python train.py --head_dim=64 --vocab_size=778 --rope_fraction=1.0 --tie_word_embeddings=false --learning_rate=0.00208 --lr_mult_up=0.772 --decay_fraction=0.746 --decay_shape="linear" --final_lr_fraction=0.0 --dataset="wikipedia_en"
Each number is 500 + 40 x the weight over its row's rms, rounded and kept within 0 to 999. Layers, rows and columns count from 0. Numbers have three digits each. The size before them is the row's rms in percent of the matrix's.

# gate: layer 8 MLP gate, 192x128, rms 0.0762, rows 65-184, columns 64-95
# up: layer 8 MLP up, 192x128, rms 0.0731, rows 65-184, columns 64-95
# down: layer 8 MLP down (transposed), 192x128, rms 0.0907, rows 65-184, columns 64-95
gate65 094:524488391474515450517500505480493475479484483481485469487513505506425510490559592502570614518547
up65 096:499485441505572437446535430492495474551463491522497519478504487530515510568497540474566505540491
down65 093:502501532472435462532447591525460486501531521510540444529584589473480487536512568567438486491567
gate66 106:496518432486494506523519492494487460456468473553436532482459460461483450473594542507516450557548
up66 108:467525471503447543444500494521512472461520478507413517502540516501502453418529559475484512492529
down66 112:501582506460482540446489535504558487530507498498520432471567529544465550415494462454458502474449
gate67 090:505471487521511495538509563476533491519497437552439528497529463556515489546490494547454455463447
up67 087:502430491506524565455538424591540445428482487441496506471494580487480559492505519477526535452490
down67 092:494455513450480611530580437523526518393481498479522474471408466517488536509471472467525558535509
gate68 104:418427469526538502559490477532472474524460536480539458531507577463514459513450473551549583504440
up68 097:543494455473529496506537539549461508541439562466481434508542524383503459530393469533521551522479
down68 098:518478558559561498511546523497459543557462585508445426462540442419538508500447413461513485505495
gate69 096:443439491577507473595488453403504464472438461492522503476450487518511466542571506553528489442484
up69 096:543485573448472485416502520565490517544514502513505508499476550540455514531491504426454584587511
down69 099:513556499495531542543511540485488484560486450533488509501442554570494475533518467455479535516515
gate70 104:537494515536492576550500442551532508459500491508568541483488403452468487522436489543511442467487
up70 105:468497478537527522522528481544473540485469508445531510456545446453491489524491469595487472425491
down70 097:470480499490457473454443508548483514499463551519507513521557467487514535516446462534482439464529
gate71 101:476501528433499437502541500516458414469419540499599524519539501510571523512451440489460515461493
up71 106:383478448469483421537524509517514497532522499589541500516477421452545442470440485484485490528515
down71 108:512573475462473462536499502470479449548413482508540556505557494485529505517464407508405480483514
gate72 104:422519517543559471515414518466540433469509477607507526494480455525475504475484508448517478573484
up72 101:449518513497507561484554522483452526575550447523515534505505444558513418426482559482505424427459
down72 110:520554456586478448597490555437542482511494500534527458524431463516438494515493433434434484506496
gate73 099:470466530543456537568548541512507521540459580512546512534504448522487452556526451550536521569581
up73 103:539532493448530432537519494423495506436470503509514508448547491518537376539553501453496498436454
down73 103:484468533485419429551547522557497555552487498499485494504541442520478446509505444510486523433541
gate74 105:466488549475497523472460598524525495445562556514454533517528437546540507441440545549521585516506
up74 105:467509495480509440535523485451478535543467508459504475431471560495456525435457446520501528526471
down74 107:533547477502498529512498490441475504468462426525483354458470590456480480498443482500406561583477
gate75 104:512467547482548503487458499486501523568451521499605495482477557506479532577452456513505529464520
up75 109:519585518453450537536552492502474552481479496583478477574597509471464458475512512513522463448505
down75 110:459473494511435474472556547460446488470536510535460530504575556530449512480428488492530489503504
gate76 097:528519499423591467525483472522502508462576448497500516491521506448502476482515503476565629531547
up76 101:414478489521509569430518490438529488538499464488419496445483503451484517478552584447508494507521
down76 104:502506445476448512436446517516548525532522404444482494435484505572506501463479531424474464510473
gate77 095:463394465525467446560543461447524459490449541442612491511543537510550551467442489473535511529501
up77 093:489486482441531461423461553525436532469493471521476486493455415484573420550537494418519493551568
down77 095:485480501462477535511526526524497475549456502500542552455517440464513511519516460529489509520559
gate78 104:521452491509451457527482406576532523579519531524506461505542505578449518516545534513492481527483
up78 103:504479534517551497464467535520552477592464449457513541550533487544479467608545524475481541562468
down78 105:553545472559525485538437530492499513545477465529474514551407493522467488517674501557548488517544
gate79 113:499481520521564454500452452469458552464431538538552452516483478539517538558504514519608505472459
up79 106:460538445495603574526491535545583445466443416521519540498517472482478505449562469491490472522505
down79 109:524488536446491445492475503484476482447549607517491487485531519535520512487512493491486499492514
gate80 111:512499491513438494555472484511419393480516523521515487481476515516521503555419492522504538504490
up80 105:535549545421418435528534552517522441521487576500515473474473485532512486453459512524510596508460
down80 098:476522534523480530480504547481510509465512484526449478498454512589488594439522494527487451508503
gate81 100:452451519479528521577610569526593462525526454502467399466486474500488512559560519508543530546469
up81 103:446514510514546531535500493467558452577508402534473502585569451515497544479551505426552437513494
down81 107:502561461522465516475486535408467479556502486470495517536547529508500513422490493492552424530527
gate82 097:474467531511528591509449482511449462412461458442518480490556517528466472497545561568469502531519
up82 097:463486522537502488496589468439599482593534501551588516523426492549555539549500466451528530529438
down82 092:558489469446520567474565409492525498528558506451520549570452469565550485539511551479557484584428
gate83 122:527487530542550471476490504523484460493507532447549462550408524535518494562488557531553600596464
up83 120:581433495557441427482558533511509529547527422577509501513507576551475423565452503472536510466449
down83 118:535449497510470454480528478553471497578462383542491511491523500504499411496488445551521524401517
gate84 093:558442500535501501471451459518569485477537478467564563504455461538523470481522545524452440441460
up84 097:511492467515535504497449433494559476522507519458576498508466467473543468518470518475508530448591
down84 096:491515477488531459522527548490501523521579440558517486425492576445485465520518521581496482503421
gate85 098:591477479559456485558455490516509480425491526525464568432516502473509459405473501505487457564499
up85 104:495560503481443540541491490599494465512460514468520480523499479508442583496484527471484485490487
down85 106:490537482522510559489506503573524491517514505479470510439539457481453522524486478487484506511565
gate86 106:516483509542472441518527510469514484518475537502521423488455548488566549548438522513586515529495
up86 107:515468502472531470479474503524477479496395514481473514561479446435507494562503503478432502448523
down86 107:518479462418502503482546527531559477510534453520547484484546475530456407505572542492435455563510
gate87 105:465448493431510557538494575524480450530508597468558538548474463504532522518479483532520462511427
up87 108:525492480553477417536517513480505501520506493492458524527486455472423570437429446510522488469478
down87 105:474466507477484503517500498530510470543453474506528472504465459443421548461496414540506415517441
gate88 094:492496540484530538462481575506456486501520571466560470541492455473451516523514540502529533461560
up88 098:551450414460571390431435468503456467496446469439587473535461477468553560536457473459476411462541
down88 099:474506450496506516520465533479490544532472526526497529487412514460498493476555564505508529464432
gate89 096:515540527502472516472533554446480548477471526444456590548417434530532524474448472540525494461472
up89 095:546543495464471536472512468455493476560512529420489553532484479533485389551485524482508485509563
down89 096:498467428543528443463531495513518503521557514406539508513515564550490487501509597480536490480550
gate90 109:492471457605407526419511459545468520542516477494449446502492441524418488533550516467461532489486
up90 114:495511463517541439481454572535474538561486561521483514467491524439536491529478491515544672540506
down90 112:479454493559492569454458538556446498472563542502499522522468511470516500549540481427539574516434
gate91 101:478456521480515498486466458420540497585452493450439531506482484524538575573505454511515483514476
up91 098:482554541494501419523522438512505525462548457552503524451555448434480513511483488549482524480455
down91 101:495479605424512425457509515499522511471531477530523546434517399474498524465486415462452442541498
gate92 091:513475510471495469527498507506471503447421533425515468525544519516469458480474541423461489414444
up92 093:492470478513404528527505454488479459444483448501462416446455482489500433495524552431544514459431
down92 093:516468451513573452466537512501494494579499545450490563471559465518547547514477446544379481559505
gate93 089:460479541491519470567458409583444576406549485476462479467475515509487457475465514565545486434511
up93 085:469510525506453560514526579450505471552417411515495528561470480534487485456518462536509526576384
down93 088:495504520505426505547494441515468536500545477463493496471514486513474422487542501512513467480507
gate94 108:426524477536527552440537477439532503543508570464474500501456460465516525508447500421501443501499
up94 108:478439541424546439546514577498546508457458470475441473480458444531398451479509530474527484517512
down94 105:552478514551509542536489525500530557534468502526475557472555541501460456420409477510446507474524
gate95 109:541428470449584493469506488503475481515501493493529524460450459491613461504554530502527536519514
up95 100:510539505477454505510481563544483537438490469562524552525526466470446500515487478497536524528536
down95 096:420529503489498501464597512472520466424394510444517515455515502510499489563513517432480535478503
gate96 106:556476488509483452487546522546476529449478479543450539584470578503489589558479498544549527512496
up96 108:504445415506516432487512486444509529464542469511525533509478460471460486512526474537494560562497
down96 110:529477470475522483461499513526471538545474519542504572476532481462424492518445413567510510503497
gate97 089:484513543493452499486440482466487447502491500533530508448480422489462490558475493494478506540542
up97 091:497524529424496530499439508469457436507521494505482502492497477479470550524487486513453473482566
down97 092:508595476465567534531532511541504458551502517496489480460488593505515510517465469567557513438488
gate98 091:445506515458452455517520490461466505398532441488485505471516539529501480490470546486533522445521
up98 102:483453568494539544485443484494553497528476535497539458492432487548532498519498478500455542522430
down98 101:502448587516468523507501472505471512411499517510504440474508504550469477528451523460479472467522
gate99 098:475484483524516491463582424489530498493509518512502517536437480517458529533459500522585563531462
up99 097:466485495437467510526485512482423532459505477485505457481512459496540459466502492509429530480559
down99 096:451471446454439498489478501543469513435462465508457482531542534499523489504559578502465524468497
gate100 096:440511545571544478568487356473438466472483487493492513451462496501481518512492437524595514476492
up100 101:529501508433458470492520518487527491505461530500572498546509473532530517528511551567482531508512
down100 103:436600539489543514511473438494474431509470504521530511474464507537489510510414513412557539555469
gate101 094:508423494453532430497485571491499530551471433527506527518515490526483484482495499538460487535498
up101 095:515512535557482514482518451537483503438494536446429477483366520519541481498542494435582494512488
down101 097:492482483529480462529552524536527527457534529529431483446421480531527472465565466452525442521454
gate102 103:508455484486530502499516509507453536420483495465490528491507462531492483384468491519568529521406
up102 103:537489607506533487553492407517525530540491489553489397511501530529486516513475515484539535494535
down102 105:469491490440557445515500525467482547570462536513467525574518556501466433499448528516514506451593
gate103 098:528539453495545511489533519504514524490437516592495455490541452570481431484453511489557483522545
up103 101:501479509489559488498522511538541493484476457532509403471487461550478460457443492523540474419602
down103 103:546499432577500490537432550531530437586495457501619458428501502466483463495564482447503490506502
gate104 093:528425514520497496529479490580526457423423452548534400467501487535503482475462473469479535528476
up104 089:520513495522479507525557539578508504416484509496482423498567542502490534455465495478442496462438
down104 094:493574484546478513488518548517498588453536566447481624495510551530473558499513470537539493473469
gate105 093:424522538530489499465465487505520496529480473507572527444415469601528482468570490508504542517519
up105 096:479558525544494504424460534564488486558468521504563521484480526521506526442547475501477492471494
down105 096:546556467523544463480484488516461429568456522480510479516462530414481477433505389508466457486478
gate106 103:501481513489432434479454523490476499447498448612467455394403533550450514550504458506509475519579
up106 102:522429521437509499582596526491480553530519481470527503569501450420576459520497583511493452501445
down106 103:490528560519450428459512478471460524491530437571483421454480500591499559516584533517440529484555
gate107 094:484429537530531501492555505477510499479519482457552454473457525516486496502463505463542612507532
up107 096:511501539560512530473581522525492451485501498509509426546489524450454559457503529450527544491528
down107 100:550627491486481512518522436541523441494459530559504548463541457478468515525550470488486421469458
gate108 096:469460482514604526509548438497522488492473524510507540568445486526530512541527487518507520473468
up108 096:541495431509566556498535520492549481512484538468478540544495449437524533507554452502432457479462
down108 100:504486486476462485468481516450467510525442521471482506464574490427493517432518446497470432496444
gate109 095:516487480493439466478499506528518409543562523445510502481576446488470483521532506570454495460464
up109 097:461541501546444460402465507511572446517472479523520495516570495497496454558479470505432498468517
down109 099:465591506513480383455463508451480465525471579476445526465522497474467488560515508487454553485481
gate110 101:502497517470543602548522542540547505439471497423497513498478522533528490511454574508516452532434
up110 103:526478500599519447470478459466521538479503474545475501418468437512521518581478524468506499478524
down110 103:443508520470546470450540507566513514457521495472512489440486506536479424439479487544507475500487
gate111 100:528512509473527514462448481515503546532524591552503532486373533478597509518445553463552553471520
up111 101:465513562473533551504525489461472553545463513528461513530492491496444499425472522541452464458520
down111 104:540550474534520433490534463455559439488583550515523524568519512491469490510439380395536591545427
gate112 085:506458431511493484476441530525513507482530508528486510399484487538467436484526508503461529527490
up112 091:503544436550514474475375522563547456489541565553544480464558483446493512453538504531441510494512
down112 094:537575429507495486422441501560465534487512504504575474543533540427503480452505428494466513563536
gate113 112:480507501521514420443417457509458532477507530567537464530448522541528495553443496491499544510550
up113 107:548513535487528473486443455486497554545512401513493517451566596493503453580503504502459423526487
down113 108:483490443505437540555453471449518568484563469526493481500483547485562521430525511503555572514407
gate114 106:514496581505482522559463506477525540507538462528511520489479491448507525533474507522509516482513
up114 113:394529537566550561498510505458559528544494506501530527523506531503532517409534519460573480539559
down114 112:474512456454560507491503470549587438479510512467542492538535522513576497585536516462570487463502
gate115 102:501583533473476451464477496470457485497463512535491484486489472538577532423446509507543528488562
up115 104:494502432508530448473539526550539521491508503520441483499532579537455587488492519481505518444508
down115 107:523542432486557588496442517471505485475507493502576613501482466510445485535502411489500507438472
gate116 102:516524514527458464431523525486487450568503545477536525505375539618533543438446510411561537512539
up116 108:482599590460538567495532490473432455523435502487472475520530483446518492483532476483469507507465
down116 113:456387577487480480506490507475508560469540507542463532480507530457502460418509577602468457474459
gate117 103:405433488489442507564498494512424522423476442477427567524514413498488485474536515508541457522522
up117 100:558408502637470514570389483516560542444536525432430497507485555512484462522441520548431534466493
down117 102:503457470536510520524459477473473527526516502507474557483556530508525450577504459528488468521517
gate118 096:433360465488477453501450493464541456601475468526501559458500409516521535493523439508549452536508
up118 099:516443459463571496496508501467525459517546568479486467554464436569567499507519489480499501504485
down118 100:541443428418457486471498476459515516515469540508482499570476490552522527534576593510454509433512
gate119 106:529535471550582489504542507470504568505458536436520513429454503558480475425521478509584540515491
up119 104:436534503482553518572530512479471513515463536495630529521494460503498548517503470581564533553514
down119 103:476523501491567477476538442482492535471521516527494511521468567508493517496552371467446525512504
gate120 092:446438429497481436507548522510548516544552537569488541547501445538461478492518532485519516521536
up120 099:542546491484482550542580531485519446547506548494499476570472464516532421499492488417473489519428
down120 100:482476461475511501548530478531499474475559538537549461510494503525512588452467467446443492545467
gate121 103:516518471520492522496507491424451525457456478548476553484492485552484490543470489472518504517562
up121 101:482570452537556550449465487530521531532477535510555585516516492529481498539497547511468447512509
down121 104:524591514522501500487450536556553497556499600498566471448481485470430515441542483547486499514424
gate122 103:381497482531552441521519501547482543513503510536501462480541470493452526516526469523522505553468
up122 103:492535526507484532515436490516441511446508488511478499469440517511538483514459484483447456522468
down122 106:482453558464541541541474520549491496528488526459573522485475570509443510438481491471461552530502
gate123 076:587536467573467475472449443471499483497452480470458569481495526569513491553549465483485455546502
up123 077:483511517449538530524585533576491568524514536530541474570533556442511494480491513497510551515472
down123 075:405477545498479542564455539514505466417475487530543515452502453381563449484533509570487530565443
gate124 110:549492554478479560444509485538530482525509550521495420582436480488537539474474508490485451502465
up124 112:469549446552515470511522487504492509536542521431592538447541532526512439477527509531547530471478
down124 108:521401504485526504465493503484487526462525528556471452508465493513466530515415512482492491507507
gate125 101:509500454416606476505470531411503522429502474512514582469550483481499501501542550421490506544445
up125 093:438520490543543538467532518500504536467504439505438535539487450549502572466551530531467498442548
down125 102:483481510521408491459494500518576536499516515534518469528507520525496536516475425441530508558557
gate126 100:520470494492494473550519456548498548459493497537533509495553510423492558584501534589425499513498
up126 104:525489543498463523495505514432584465547514479496482508425494470580454489417559465471565536544462
down126 093:508495438529545529508500477508477504416481521554541500468513520401545540548471611545457477494531
gate127 094:471508461533491547475479439445538514561504490551461461556464515511548516531510500510591411488580
up127 097:502584383500487599421564410522513495476525532549582496505440555489543487540506493472478421480498
down127 094:509481454445500434524510558580471562522512437502501460407514546488505519524535499562484530458547
gate128 095:557439453560473433521480439558544544539482554476543477472498472496504519548530479480550547543490
up128 093:496539507449478473547523516434541530470492502582570432431566471464557546465483479529525442466521
down128 099:412551517469493502563434528448527506518524454523467504444478505455507530538546456469498541547469
gate129 101:481552532482464479518467515415477497489428511550470466435440527557472445546475518542504457482553
up129 099:469450449546534497486456523483516473507492481477474525514434474453569517529521462443486421469497
down129 101:469519490438524557467463491467484440450479521497578481474413497477555480509505476511511474484514
gate130 093:481569544488436449441520493491458538438492506519532495483559489524439429468545469521455515469536
up130 095:483471487480514452477458518470560507474446476567454560494550442430518498622533458532451456515499
down130 094:515549567503480570464507516530441484459466480489488483562510502428451500503499425508413510471463
gate131 105:491534507432461495551533458454417500528524557473551514509467510505441533595532506534483540467481
up131 100:442536475445459483472462435484506502585500545504575467529493443483459543599546501483533572513472
down131 099:541505509561544449523519488463528542479429515504467518453512483500449506459497499538460551450497
gate132 104:543545510464457582451499446489572538404493470472537462470472467527469523505513529515433513467472
up132 100:571505431517421515441482486415544567490597546460381541475520567545449460466516613599497452456474
down132 106:464466517532516441531494524536564504579382515520530471530536399477462532510535396486444520529509
gate133 107:525463497500476435483495578501469607486483466501438416467524528510514507509478498502466515528461
up133 100:503485532532396499461447558493577508493437535533509456518510483531491481561503479455455490522513
down133 099:495525486447431468423516550542509612526438481551532556518498491470524632496445450556492442521468
gate134 110:502512539525516479480462494537525476517509590523545482507484516515503495607456516521622549574499
up134 106:496483548451512478511554603473428577467509558445454505455462514554466503448552535513543474509472
down134 099:493563463503477539584473387570494525450443468514502454503501507558493514535474478482577505417471
gate135 097:577469517489497480440452486509483530499443531494474457498452517526567532529536538464522515480520
up135 097:488427516510508480517511495484511456500485513509515478514530517487502492537526512480493442530550
down135 097:507514557463510492454489548514443466522458564487496478516496537531562512512528529530454523450532
gate136 097:445556472473494489479434436488503475481553608485527472476403503443536399452467543498430555446488
up136 102:489437426507504465503523502497450488498514520528529507460525520547530501523545487485557537454482
down136 098:440491499510577577479478496492478499498516419455465484441434477515510512533496557486499459454498
gate137 112:477541475426525425511597525478474444477448472542446484480437499545493555499576496471524579536554
up137 110:607458528435535452538510517439509495499483455498484440437462559456489497518502531463396475459518
down137 105:594434530464542557498507517501526534504555521474556486474483490452461483520489595490527467429551
gate138 104:536498490528465461524455543557517488502474478495521502453563469485456557507492532472544510514515
up138 100:519433497478533474425512410437433526471491483555525526561517519524587475481493476512497501476520
down138 092:481517571531437506465475497524489535450480526527562439462487446473495522498442532465466497462433
gate139 090:465552557453439535488466555503485496541491589551453475509524501496549440544426497481557568503482
up139 090:520531506444458460473491595495533519477497550513440544496539546458460496561461473473510473478519
down139 092:498454467492458522468484547531534492516551486502508557476542567521448534508495586514481414482460
gate140 104:569394491474554511611545481479533480476471427444506572514475530469557544445484496489454525504475
up140 105:490447540597526518536496494459559547478542496526519488541480485503492511433502501489429501561496
down140 107:519456490578453535491545458468490530522493509518482466570469502531507545511430501452479462449453
gate141 093:470405523499504427451535491486494509446449475574532489434458471494554501487434458516532511506537
up141 088:545452538458541443452535583486516441460466535554485438494495427432538530472469472463470461497533
down141 096:533514479465518479489509556485565493474486533483487448538451496454454519490526548481439407462472
gate142 102:532458519534540502493565493461572520488501527544541450543436533452501408541540488459495546477567
up142 096:537497445551556486517514517465560579489508531533508462564451533422465494510534494481431462437543
down142 097:536520496524493549516520529581549543542503524515486497536521539497502504532518548493470419461442
gate143 100:447422457449471489567474523507520524452491468521479465436540479390524561520461539541467493493442
up143 102:545513520528486465481466473510459494513526565435545535454553507530481499485494511546444527506471
down143 105:454456480506498497562475510488473523488479496595527480488518541458487555492485535494501594493531
gate144 095:455507504456442511481484555458503527570558504499492542533556478506531492471542517525516514511550
up144 095:524512552556558415513488453583458545537539585509443519550455503483508463508429493478502513491480
down144 094:476495569549584433511525533541461456469522478557479459496461472524498518502432485530561469389448
gate145 100:492453482509523463579523544531527514465521500497514457494477510558377510507520497471564568511516
up145 103:531537466448560596441543472512492507525444449491556485468522470532492367495429505471516471508517
down145 108:523482469552482459504452469468480440465510581462515473519427410428473435482511454465546584491475
gate146 111:549466494481492521472470510489500514526581447448538446436447483589493499515449627476528472528503
up146 101:544476495520531499491503481473514522479581435476487449421450501556446514543461641483551448470536
down146 089:477526497506511478527534485517523467554438541534550518553532433459531466482532313506496498521465
gate147 093:518499540503555433558467507513595441502456510490481559542543566521557517523414534555539543540474
up147 091:539532466454509451549467564559551455513456505499510560528555503435498632517474509612527522544528
down147 094:478559448503463491550501563483413505476522488538537491513557429417490580564505554579511518534515
gate148 094:485392481494525498516529535472460523446438554509483527492441462527452518487505498544482468500451
up148 087:486521457576509491551433464472537578442490443481535491532522512514507504561502488407490498564607
down148 091:460417532543503461510445425474498565467481507518536525551577511495470502617541507474474461521482
gate149 099:497511420494457431559537489443448539451484479498480560485510457493555439512480492561498483528484
up149 105:543476461444485500526505480502565464552527489493508507469542493566499535468463507573469532461502
down149 105:468499514457458514518504544525542482497527549518494500472476531464464468598478505467516548517458
gate150 087:497529546500514514481538547535557431448570504427499587528520459579437509468443530441466493503511
up150 085:557564439534487443486497411421508523519521495570486459467488509444503498479445449467531501537446
down150 088:500500532544508529576453481469461500509541495489547472501466484504513511443510457493445477506478
gate151 107:484418527475556423551554553481493475432527519501466454475474507491460478524511504497533533521473
up151 101:452513506485458472542573455521491445533472507458438512546522455530492485448494554479505494497531
down151 108:508584445506512508539512511562491482495480501528493548500444491511487537512479520510494486541490
gate152 095:560441514508504395495461512544588545539487577441499486507501422503579499548460544506524520461482
up152 097:501534503489579525432419492493440469478490499544448527536603580416523499447529491534453475440504
down152 099:559547431448557530478472488541453464503408466457513575476492530446521512413454427515471516515493
gate153 104:511494512451571465526517473487499449447511519526589490551484523493539543521462455459527557545460
up153 106:536463504529479469473536469491563536543495484506587505499593562514527504533465465464479543520619
down153 109:480512493487473472450584518507512496564504474481525496507541488487473488486482377567543521506499
gate154 099:494535520503583435551483521515536527505524537547512553486544486471518498520495574612478550476498
up154 103:536498526508420478530547475402501450439497439575458450461469492437486536462513481567500476551404
down154 104:527459464562513465524497476478522486492519492515468528444465510536463527546522579520509443534436
gate155 106:534516475494442433500516525463475534548534501526554529445526519485543415494550502549512487462447
up155 104:561517560495466504454525550468515503531495506524520507449478494433490538504468527463482535464406
down155 104:493507490488480467432504511508440582479577567571421490480538480495475498472479471483469436507481
gate156 102:554479561501438469440477502480459378500520515523453494470488528389475509421499507418509483499460
up156 101:507569498499532543501540508568440585450500484482490454585499562565569502501511477459505447532511
down156 099:421427468526524481500534527531575579507439461469555534495521457582494452511477538521495480526498
gate157 094:483484488543517396531506473495588526478499481475530549534431535469533466509527480523464510500517
up157 092:542544450539540414546473517562519497511542465492505524488472481410519516468538451535434481464506
down157 093:560567491545519443538470470538507521494540485491440537441478453453478576487510471512447458510520
gate158 099:482534555453494518551445496540502462530487489483466447458514497482393463523526482536421505446540
up158 101:464490469457481533505523497471484550455491480513492550535522519501490564497478508552530487585520
down158 105:455536506588429474533517492496551491536459467584505506457510454524519478511523472511540498472479
gate159 106:462475453467536417497529583480493547476543463503539494431477456517548464494514525554540470558522
up159 108:455503487511497520543432543446522543535498466531559479461559523449485421592538501561429472568512
down159 107:462542498478494521490421534484570517564532517483523482490477494428491440521528569470495521552442
gate160 096:536566497480507451593492426506517474497493491523553455523483519556490500513498552542517521474495
up160 095:575548519594474494530504504500502427528461501501603447499419583539493567531518521473445521483536
down160 095:474566548483511517407428509541442443515613499476514438518418553489556538527467485529499468509478
gate161 103:494447491483530451532516475481500487526467578435558533526449450526541574563452490470568600487466
up161 106:435551475485500521555500480534457477505494526414588514495495557453544543433511514477553543453512
down161 103:454495515460479497504474473502492511516544557519477473569487469489489513444484456548529465498440
gate162 102:554478491427592496494471508511450551490541524518548454535479504445571526567547479466549486436488
up162 104:472479473498481565416499476447501524477516489487496486463438462457526535503490491479509489479449
down162 098:481531446495525520501497495526505502473544457469511450516416480431516498517491539494510543517489
gate163 114:518493501441529511560448504486514504418487518483530463508462501534527490568575505513502578499568
up163 123:432511477573418544467498407416473464505471524506569555551547502479467481457404482482514463481418
down163 107:472498496530420515509495428486473492512465520514514536558540505541478463434438447458540447439490
gate164 094:576526492523510501462387556520514447541506527531546472538572456531488497503499535531493581557498
up164 089:505523490553419557509424570510464467525434455446503497532592501581493459514523498482486530525522
down164 087:484589447502457518524472499495539555542599478525443504543485441444443540420462505473557593504531
gate165 106:499468519427535503588470508538550441472553426475454448501544461535502448472518577482568438534488
up165 104:542427486552530518558528553500548435504538517445455388475504469513529475501466513457516452434517
down165 093:503538510551506500480501451484500516522523530449477537493446521495473539492480377509525546476533
gate166 102:480410545528547525545464521522451513490504528449573506520502498480509547503476517490487554436466
up166 103:435463464522519510524461502499549517537511593399557518556504525524485565491463520544512539464557
down166 098:484576484493442466522448493513514473586507545527554455543574544521486533481508498529494497476472
gate167 101:441519460482443491521472481531502545455483497470471523501498474515435534474428515572490503498508
up167 097:502413520537440462540532534502579550457481494511522531562538492485444411571532461481472471530490
down167 102:519489484440523506488426509490469529561477525516472545498506482466504576472442420579499506440466
gate168 098:538442535550491508501432466487514570525519523507463547486446473532477534509516538490490521589535
up168 095:546453508467472527490443491508479528490451533459474527502488505510486565505572529468475439515541
down168 091:446524431406513518536507483536557479499479490516471407450505535405532548526471478516402463456435
gate169 103:481548472537560472484579472532473592449527519527464523530523487522503491455535467552556518488506
up169 100:550493519527502499488461475497514559539552518383458490444515543492455488466448507427462421480513
down169 097:558459498486467514496442496490501494521517474417546448459537553561434436560463590459449462529501
gate170 093:504463452432553506504496568513462429418423622431514428576521491503579536474464455582550531493468
up170 088:507477429505547514473545535553519421420422548549538462525514526502511529431476455482571461522467
down170 086:564520456473517447492486630490502475453452503527551484499522534435537516481527341496536489544486
gate171 097:454380546519510562526538537524506457483516471475490454439470436475493502457445444469499454529447
up171 093:540486527530517445542525497583482522567458502514485449483521478510535493545467467483481569488554
down171 095:545529447481442468464465556540543494511527559534519476530521476531477473514507472552453521540494
gate172 102:610548471483477505424501456477572480557591457481523506485474515507465519520456485533502468478466
up172 105:580481469420414540443502483508554529487523482457478542462523578549488515508521545483505538471473
down172 101:363511556535589436540462545495465498506412554466467492461495432487496485504541443523505511521463
gate173 097:533401545512548483522491459504500501472488499513448487425481432592499470530446473506515516477506
up173 102:552500497477493419491494522544513503444505551522438410390531432494513526507493493486462499448526
down173 100:516489500546564477480447519541510496461434552566493463472510488481412546469586552517449511495450
gate174 101:471463581509496423562492521480530512527491468522498508429474478528490497526432454530527477523508
up174 099:493534489495505514508539563521431515409489476485457432518540542401445501466491465470470494475504
down174 102:427562517492472559516566525513500541502490481533457483448541542478467506554523398502450490530480
gate175 091:502440472511493501532458521440465499504508534521548534470478531496606552592460510531522530452524
up175 090:507533485448508555488484543530398514443524493584469528464511532477550621578486494533499470475518
down175 086:497634541467555486491510457459485447506540508523471478511470506491538552430422503524555497471551
gate176 095:540483503422487483469529528509503534543535515478583429527458523447570464582528533440516535438555
up176 095:432403532534517509533489559515480454525472480417446498500538454451525527474527507504431413452436
down176 101:553514513461493506512505472465507493500521542509540495533492563484511422566485569496454502421507
gate177 104:458505467586569442496539439446543457525451494506522485516494486526511480475586557508570549518489
up177 103:449479482517516542445490498486517460509537523506523440520486465499481552465526509419496550487490
down177 098:553505508412435564522472567537544536459527494556468466509474555495452597509438401505441467416543
gate178 095:568538539580515523491471523473529496505517449446522469528493531522487473515549512489542520487488
up178 093:501456563513496508479484567567489511494465550483454499483496421503469487508445458495523559478544
down178 097:497500503520587505532522491461480536399391511512538524445449501473416488502487462513467459513509
gate179 092:489444529527499457565497449433415589481462501505566538490508432543581477502567475506571549550487
up179 089:487476439498506524434497466570535422559512488542512473503438522455460484527421540468501467468533
down179 092:483501398508523521439516454504499503501508487498523441489519482510502523571456522554489491526487
gate180 091:520450496501511560510526518456493400424495498493531511462476475531476459462527466506482525528537
up180 095:534506490409569499520543591524491503489548490451451501520548464461478453443519492493511504567445
down180 092:506510448504509510458524538446508466491562503502442527576438496483459516439516425533480422495478
gate181 108:495391489463575466516492437507435472545467499552495442487550477502447536500489503529490494523538
up181 106:466448493517514560517485436463501480439461543459495485467527444515520545513581500578489456428547
down181 105:499474476471505494519445534480535452447564523539521494478488472559515535463515518523519545490579
gate182 098:501465540468479466504422472507506515460509441397487504474491509529458443515469630440476517433521
up182 109:566496498524494485504466553563518460435572490442438531451535421461426451514525585479478456502535
down182 103:456526493533538517531506435472538503513460493524499501466520487435488488499519345518454522509468
gate183 104:442445405517554499470506412523445515497459462541475477528503544479559468521487504489548480490542
up183 100:464523461470520473432464467484442464503496530489483447494510552485544587517519532438522426479534
down183 100:542563498483493479448443523467428443480495432392544499462515500480540542535507442537471482539511
gate184 088:507533506469464474486524446471551540558468496536529528490490396546484516548534452499587609539508
up184 088:507547498449406543496487423428531474516489460563493533514522478538448523512509442477589593499515
down184 089:517559518480452533488502505509502504521525443543456464488537473497526483529541323457518480502486